Weights of a small GPT-style language model, trained from scratch on English Wikipedia.
Architecture: RMSNorm before each block, learned positions, no biases in attention or MLP, tied embeddings.
Training: 90M tokens, 7888 steps.
Each number is 200 + 30 x the weight over its row's rms, rounded and kept within 0 to 999. Layers, rows and columns count from 0. The size before them is the row's rms in percent of the matrix's.

# layer 6 attention query, 96x96, rms 0.238, rows 0-67, columns 48-95
091,242,172,187,214,152,215,182,184,263,191,232,189,196,201,228,172,188,193,192,231,161,189,240,181,166,241,188,182,171,159,237,162,200,277,247,177,203,186,195,248,198,192,238,206,163,226,232,234
080,192,177,234,246,171,186,231,222,198,180,212,204,238,187,189,190,177,178,219,224,199,167,181,175,142,158,171,175,188,184,161,177,288,217,232,234,218,215,246,143,227,215,197,198,175,198,153,148
088,232,176,132,222,165,252,224,262,171,233,174,195,189,211,175,224,213,178,193,209,180,238,193,205,202,239,246,213,155,213,210,149,217,205,212,178,185,194,229,251,214,193,169,158,226,199,168,205
089,161,196,225,217,253,189,190,228,240,122,224,180,186,173,142,220,173,204,214,177,215,195,172,196,223,234,225,243,163,218,212,138,262,196,163,200,206,189,144,177,208,191,196,145,179,199,194,195
083,190,228,216,208,260,226,229,202,188,216,216,201,188,184,182,155,176,188,142,211,194,267,239,264,167,183,141,249,189,199,179,163,207,176,226,228,184,188,214,203,248,203,247,218,121,231,231,216
091,176,191,226,186,166,210,180,194,174,129,210,176,164,189,215,244,235,187,191,152,221,181,269,169,227,249,189,146,170,200,195,249,209,185,224,199,177,194,199,194,149,175,204,226,186,190,170,221
094,231,205,168,184,224,196,212,214,160,174,214,200,174,202,212,202,248,212,247,171,135,270,215,229,199,197,216,234,252,185,247,191,240,222,174,223,206,244,220,176,160,272,241,213,171,201,197,228
090,212,201,176,204,217,201,248,205,189,204,217,172,171,230,197,176,226,175,152,192,228,216,200,165,221,178,220,200,185,233,229,258,236,166,244,149,170,202,207,176,256,210,219,261,204,183,171,149
088,239,179,183,209,209,223,203,182,198,204,217,170,204,179,235,238,204,241,200,198,224,249,217,221,188,201,177,210,228,156,251,229,157,193,168,213,255,165,251,215,208,217,175,191,171,206,232,149
089,231,205,190,154,247,155,236,198,181,163,177,192,141,198,228,180,194,211,223,152,188,222,180,231,160,158,176,258,189,219,199,183,198,233,213,162,145,194,178,228,215,222,178,186,170,192,203,166
108,223,172,219,233,208,137,147,148,139,197,201,242,172,216,269,251,179,214,200,186,187,269,218,172,216,171,167,207,231,152,240,171,219,200,229,259,155,229,218,196,176,206,165,166,199,212,181,193
090,201,222,226,202,211,202,192,212,204,198,217,203,174,164,142,182,213,180,159,203,219,177,218,191,192,195,166,194,227,216,180,222,179,226,139,139,229,220,154,231,238,226,233,179,183,174,141,227
083,205,230,168,225,183,202,208,209,244,185,292,191,204,183,205,193,180,209,182,238,160,170,203,199,174,205,194,170,184,286,189,240,223,236,201,198,197,170,166,182,203,214,235,232,226,270,191,180
085,174,200,220,190,204,173,185,166,188,199,203,207,262,226,159,245,194,210,248,187,186,151,210,228,151,160,221,172,221,186,180,202,147,201,181,177,231,216,158,215,177,196,165,183,190,215,207,177
092,163,234,166,237,164,188,236,203,173,186,212,193,185,197,215,210,186,223,258,215,225,201,257,197,221,193,198,227,215,151,225,183,160,200,199,210,175,217,222,181,140,198,219,269,219,203,220,217
096,228,227,156,208,222,208,188,206,171,174,204,168,212,202,242,190,183,241,219,222,267,268,199,193,190,220,209,239,157,169,152,180,191,193,239,174,203,170,195,189,239,192,205,216,209,178,217,189
087,192,157,225,266,176,244,227,228,181,243,208,224,208,162,212,168,237,141,206,235,266,158,196,226,224,164,154,197,198,187,204,270,198,199,242,175,182,158,223,245,231,184,235,186,183,247,172,203
082,230,276,180,187,204,245,191,175,208,169,149,174,167,207,189,186,210,216,200,188,234,235,190,212,128,209,205,246,227,173,161,167,199,237,138,238,234,187,190,201,159,175,134,249,181,208,162,186
091,168,243,173,230,205,230,219,192,200,203,208,220,199,216,192,157,204,183,184,243,224,200,206,193,191,172,175,224,215,140,192,192,196,202,202,245,161,191,230,183,165,267,174,175,199,162,241,192
093,150,190,185,228,198,239,200,201,218,251,240,249,209,213,205,207,270,208,188,220,195,239,195,200,222,138,202,189,175,211,200,222,195,204,244,235,187,198,209,252,159,154,170,226,191,146,204,198
087,194,225,167,220,196,192,282,218,217,197,195,260,210,189,230,252,210,218,185,194,247,215,186,230,175,204,188,173,196,161,180,281,200,273,166,201,224,182,183,208,201,187,233,127,197,208,173,182
104,196,223,190,210,205,202,231,181,252,274,183,203,199,208,193,211,255,219,199,117,222,274,175,154,204,188,170,256,203,182,203,169,170,172,271,180,177,223,250,194,175,228,190,194,191,193,193,142
095,209,142,207,198,204,225,162,219,206,194,208,197,258,183,124,188,226,240,255,191,242,206,253,209,268,228,217,201,177,205,169,177,213,233,190,169,188,242,150,192,164,211,192,200,201,212,167,192
090,187,220,162,275,247,196,163,190,168,175,174,214,201,245,159,176,210,209,222,186,147,209,174,214,267,211,225,233,238,254,172,189,212,188,219,202,177,218,204,191,201,241,196,228,228,212,168,196
086,228,168,213,161,236,210,222,199,214,241,186,181,186,183,202,193,222,160,226,223,214,237,145,165,205,153,165,178,186,206,220,219,162,200,219,220,217,158,199,163,127,238,183,140,225,189,154,159
099,115,198,201,192,208,195,192,186,212,183,189,192,138,220,173,197,175,191,212,193,181,250,264,219,182,132,203,241,203,193,230,134,185,227,194,218,233,198,188,189,155,163,193,188,228,216,147,222
083,204,204,215,140,199,170,166,215,194,187,170,218,160,210,146,206,226,271,148,201,216,206,211,205,212,181,199,170,230,213,161,187,218,112,241,215,182,220,173,183,223,245,158,216,190,203,221,181
090,194,190,118,189,161,194,206,194,189,237,176,221,182,192,220,215,213,224,187,229,223,195,221,203,211,210,167,169,192,211,217,230,162,226,220,204,242,184,194,211,197,198,161,204,236,191,171,192
089,223,226,210,166,180,182,151,186,194,213,238,156,227,171,146,253,227,188,210,197,174,230,221,204,189,138,151,134,170,197,196,174,236,189,222,233,191,185,238,187,181,204,224,189,202,197,237,237
092,231,183,232,141,197,202,179,216,197,213,183,231,252,212,142,210,194,172,172,222,216,226,173,184,232,202,221,213,151,212,185,194,240,205,243,208,193,220,273,226,236,225,187,191,169,221,152,220
087,186,199,226,229,200,187,204,187,210,243,195,153,139,183,196,187,249,248,210,271,156,180,232,213,175,243,193,203,218,226,249,202,156,203,205,247,136,199,220,175,189,266,197,164,197,205,171,177
093,190,232,206,172,164,218,208,176,239,211,204,175,230,200,195,214,233,174,222,190,148,157,246,215,246,191,225,242,246,233,202,190,250,200,195,164,256,235,196,218,168,209,265,236,253,200,250,194
116,216,234,185,188,199,208,168,125,210,210,153,211,159,210,187,192,209,212,188,212,186,182,185,220,161,163,195,197,227,200,203,218,175,169,181,236,207,202,192,153,208,211,291,213,262,199,192,177
106,182,215,201,209,238,171,223,206,204,203,189,132,219,250,177,153,190,215,166,227,216,191,247,170,195,209,139,205,156,182,152,141,188,197,187,272,203,180,196,129,192,172,174,257,173,204,204,211
120,227,191,193,207,242,218,156,214,155,176,209,266,188,202,186,210,195,241,218,163,279,202,255,154,201,202,194,227,209,179,180,200,212,239,171,173,193,238,144,204,210,221,202,153,244,180,216,141
109,148,192,165,215,226,207,208,184,182,184,185,166,255,172,197,176,239,192,219,203,204,213,212,203,216,226,194,195,246,212,182,182,179,213,241,168,211,185,183,218,241,217,76,159,234,181,172,162
118,203,205,220,182,206,177,179,214,263,220,222,224,150,179,181,203,204,175,205,178,143,217,175,206,191,209,219,221,216,188,217,198,248,228,182,177,151,221,183,177,240,198,237,173,167,182,162,174
110,192,173,179,178,202,158,198,187,187,226,201,233,190,244,275,223,200,234,153,208,190,246,192,171,211,204,175,163,220,162,247,206,179,182,244,223,182,178,200,180,226,241,196,173,219,181,210,193
112,182,233,184,179,209,158,192,232,208,208,226,238,192,153,209,218,196,199,163,182,215,156,181,261,209,241,181,230,174,163,212,148,182,219,157,183,197,211,196,187,194,129,189,200,192,204,228,172
124,184,194,232,189,264,166,270,193,189,156,146,198,215,191,262,196,164,169,205,145,223,227,156,204,176,202,238,202,228,232,218,167,194,199,195,181,161,172,206,175,285,176,187,197,157,192,217,220
108,263,208,176,189,141,187,217,167,154,233,129,234,194,190,233,204,177,173,224,213,165,219,204,189,303,251,154,193,245,196,246,230,202,208,183,198,176,217,219,219,159,215,189,166,265,206,266,166
113,182,148,227,205,207,204,203,192,133,127,145,216,229,190,218,179,175,211,197,233,196,212,185,186,205,192,208,184,195,183,155,157,162,191,237,148,244,211,145,211,176,118,205,196,268,214,204,200
110,156,193,160,241,179,229,193,178,250,134,179,206,225,195,182,186,208,218,176,161,182,233,222,215,231,257,218,172,211,237,181,238,195,260,214,228,206,199,222,194,155,222,155,234,240,201,223,154
117,165,229,181,243,249,175,238,231,165,208,146,199,246,225,188,180,223,143,207,215,191,211,226,250,170,247,235,207,223,179,184,188,237,218,192,173,205,202,178,185,193,182,215,224,193,182,209,217
117,175,229,146,247,160,162,180,201,175,231,207,249,188,221,182,211,129,200,210,196,225,194,200,203,265,153,163,212,245,196,215,213,205,129,238,236,165,233,190,148,230,207,213,193,202,179,207,209
130,150,183,249,219,195,208,229,209,220,148,201,209,189,165,209,202,190,189,222,210,203,239,195,197,154,183,208,196,213,166,147,199,210,231,147,252,205,169,136,150,242,229,222,228,190,205,178,214
118,232,178,152,186,214,181,183,180,235,200,172,259,233,228,175,232,221,187,215,190,188,234,183,183,192,237,216,216,212,158,180,208,198,218,167,201,147,204,190,221,190,123,176,184,155,213,239,162
127,135,184,171,174,231,230,231,197,231,233,155,229,196,197,162,190,231,167,154,182,219,197,193,229,198,192,208,230,231,240,176,252,176,219,214,175,202,164,185,190,206,177,163,189,227,188,152,232
125,158,186,267,226,228,157,228,187,234,175,191,156,204,192,200,273,156,171,224,151,192,200,204,208,188,176,244,190,186,244,167,224,211,200,123,187,172,185,195,111,216,196,180,251,253,201,198,230
109,209,228,216,221,236,200,164,180,147,215,234,180,193,175,193,191,202,178,217,202,232,203,230,175,209,211,238,198,183,215,197,216,192,236,175,243,172,200,181,213,257,163,225,168,201,246,200,259
108,218,193,172,247,236,213,225,182,222,187,236,241,178,170,280,191,170,194,135,263,196,164,133,160,201,267,212,205,244,219,186,225,189,209,212,198,207,150,189,215,189,234,242,188,180,206,221,215
099,236,244,197,253,249,225,165,234,194,188,232,181,190,180,282,160,208,234,256,190,171,165,172,177,136,231,208,158,176,193,205,208,137,216,189,224,192,190,169,208,212,148,185,221,174,166,238,197
110,174,192,172,165,181,174,193,180,179,210,186,206,211,221,271,170,178,244,180,184,221,167,176,161,193,216,163,177,179,195,164,187,199,199,242,246,188,203,217,220,202,204,210,204,200,208,212,204
116,217,239,208,183,223,174,232,188,237,244,222,183,209,229,202,161,144,205,176,201,164,202,154,190,181,232,229,257,152,220,149,245,179,254,155,231,191,183,206,229,192,238,220,150,209,144,224,173
108,192,178,220,154,192,286,201,246,231,251,201,201,211,205,255,161,173,201,222,190,248,269,227,203,162,188,238,241,200,205,160,209,189,221,188,164,183,176,209,179,226,199,205,188,181,177,216,160
110,179,173,171,225,168,203,253,197,213,207,238,206,152,196,189,242,233,158,189,264,157,169,198,201,219,213,192,180,200,230,186,201,248,218,212,180,293,220,168,251,196,196,184,215,241,191,191,267
107,188,176,174,190,183,190,156,154,181,172,220,185,174,200,174,196,234,172,210,270,219,177,219,183,191,134,205,213,230,230,230,205,185,166,249,196,172,184,181,257,227,220,232,218,174,178,162,190
101,232,207,155,169,251,237,279,150,218,177,214,148,240,193,191,206,230,218,215,168,243,225,224,221,195,180,218,171,245,183,217,168,198,219,197,185,171,199,195,164,137,205,248,172,228,170,222,216
111,200,147,139,184,188,238,156,151,201,198,193,210,173,226,197,211,262,263,252,180,198,233,235,207,196,207,221,188,207,211,234,188,195,222,181,238,186,242,222,210,222,201,192,238,219,188,198,192
121,248,198,199,228,220,197,205,226,194,217,206,133,234,200,220,186,171,174,222,212,255,218,178,179,187,206,172,163,142,222,177,209,189,231,219,251,183,228,237,227,174,181,155,288,210,230,200,181
124,215,251,190,200,178,229,192,192,195,192,165,237,219,183,141,205,218,183,279,101,247,188,234,181,174,175,172,230,202,154,233,207,173,203,204,155,197,220,158,214,223,211,211,248,201,229,176,218
118,194,211,246,211,211,196,160,194,263,203,139,183,182,183,193,181,193,196,175,211,209,227,166,163,194,202,236,175,176,215,226,234,234,246,178,183,181,226,171,187,245,217,196,185,203,213,193,185
122,179,205,247,269,186,192,232,176,219,199,186,149,214,149,193,193,220,186,195,207,262,191,226,163,207,157,187,224,192,167,219,225,250,224,228,183,151,194,165,184,237,204,218,173,200,154,196,182
112,213,215,121,230,220,180,199,231,208,231,182,216,209,240,182,255,187,233,191,257,212,198,171,220,240,166,244,246,175,207,230,162,228,194,162,257,250,182,192,191,206,223,136,132,233,230,206,194
091,211,169,195,216,160,189,189,252,210,296,188,218,159,187,220,210,210,207,213,245,218,159,174,176,210,143,169,127,171,180,232,222,205,184,243,231,116,201,181,182,133,269,220,166,219,162,174,193
096,192,202,255,220,123,196,139,159,160,188,245,164,207,164,165,178,195,176,223,180,239,224,242,170,190,204,256,212,168,157,235,183,256,169,198,193,163,248,231,217,212,163,247,214,237,201,176,143
102,157,191,217,179,193,168,214,198,192,270,173,189,160,183,230,176,201,168,172,200,239,159,143,224,193,175,202,244,219,169,174,200,209,211,174,165,234,189,196,205,137,140,252,202,164,203,165,225
093,212,207,198,197,219,203,213,262,201,201,193,142,144,165,178,214,154,227,161,224,224,203,251,174,191,175,183,165,217,226,233,222,225,199,243,175,229,221,219,239,239,217,190,189,184,208,233,187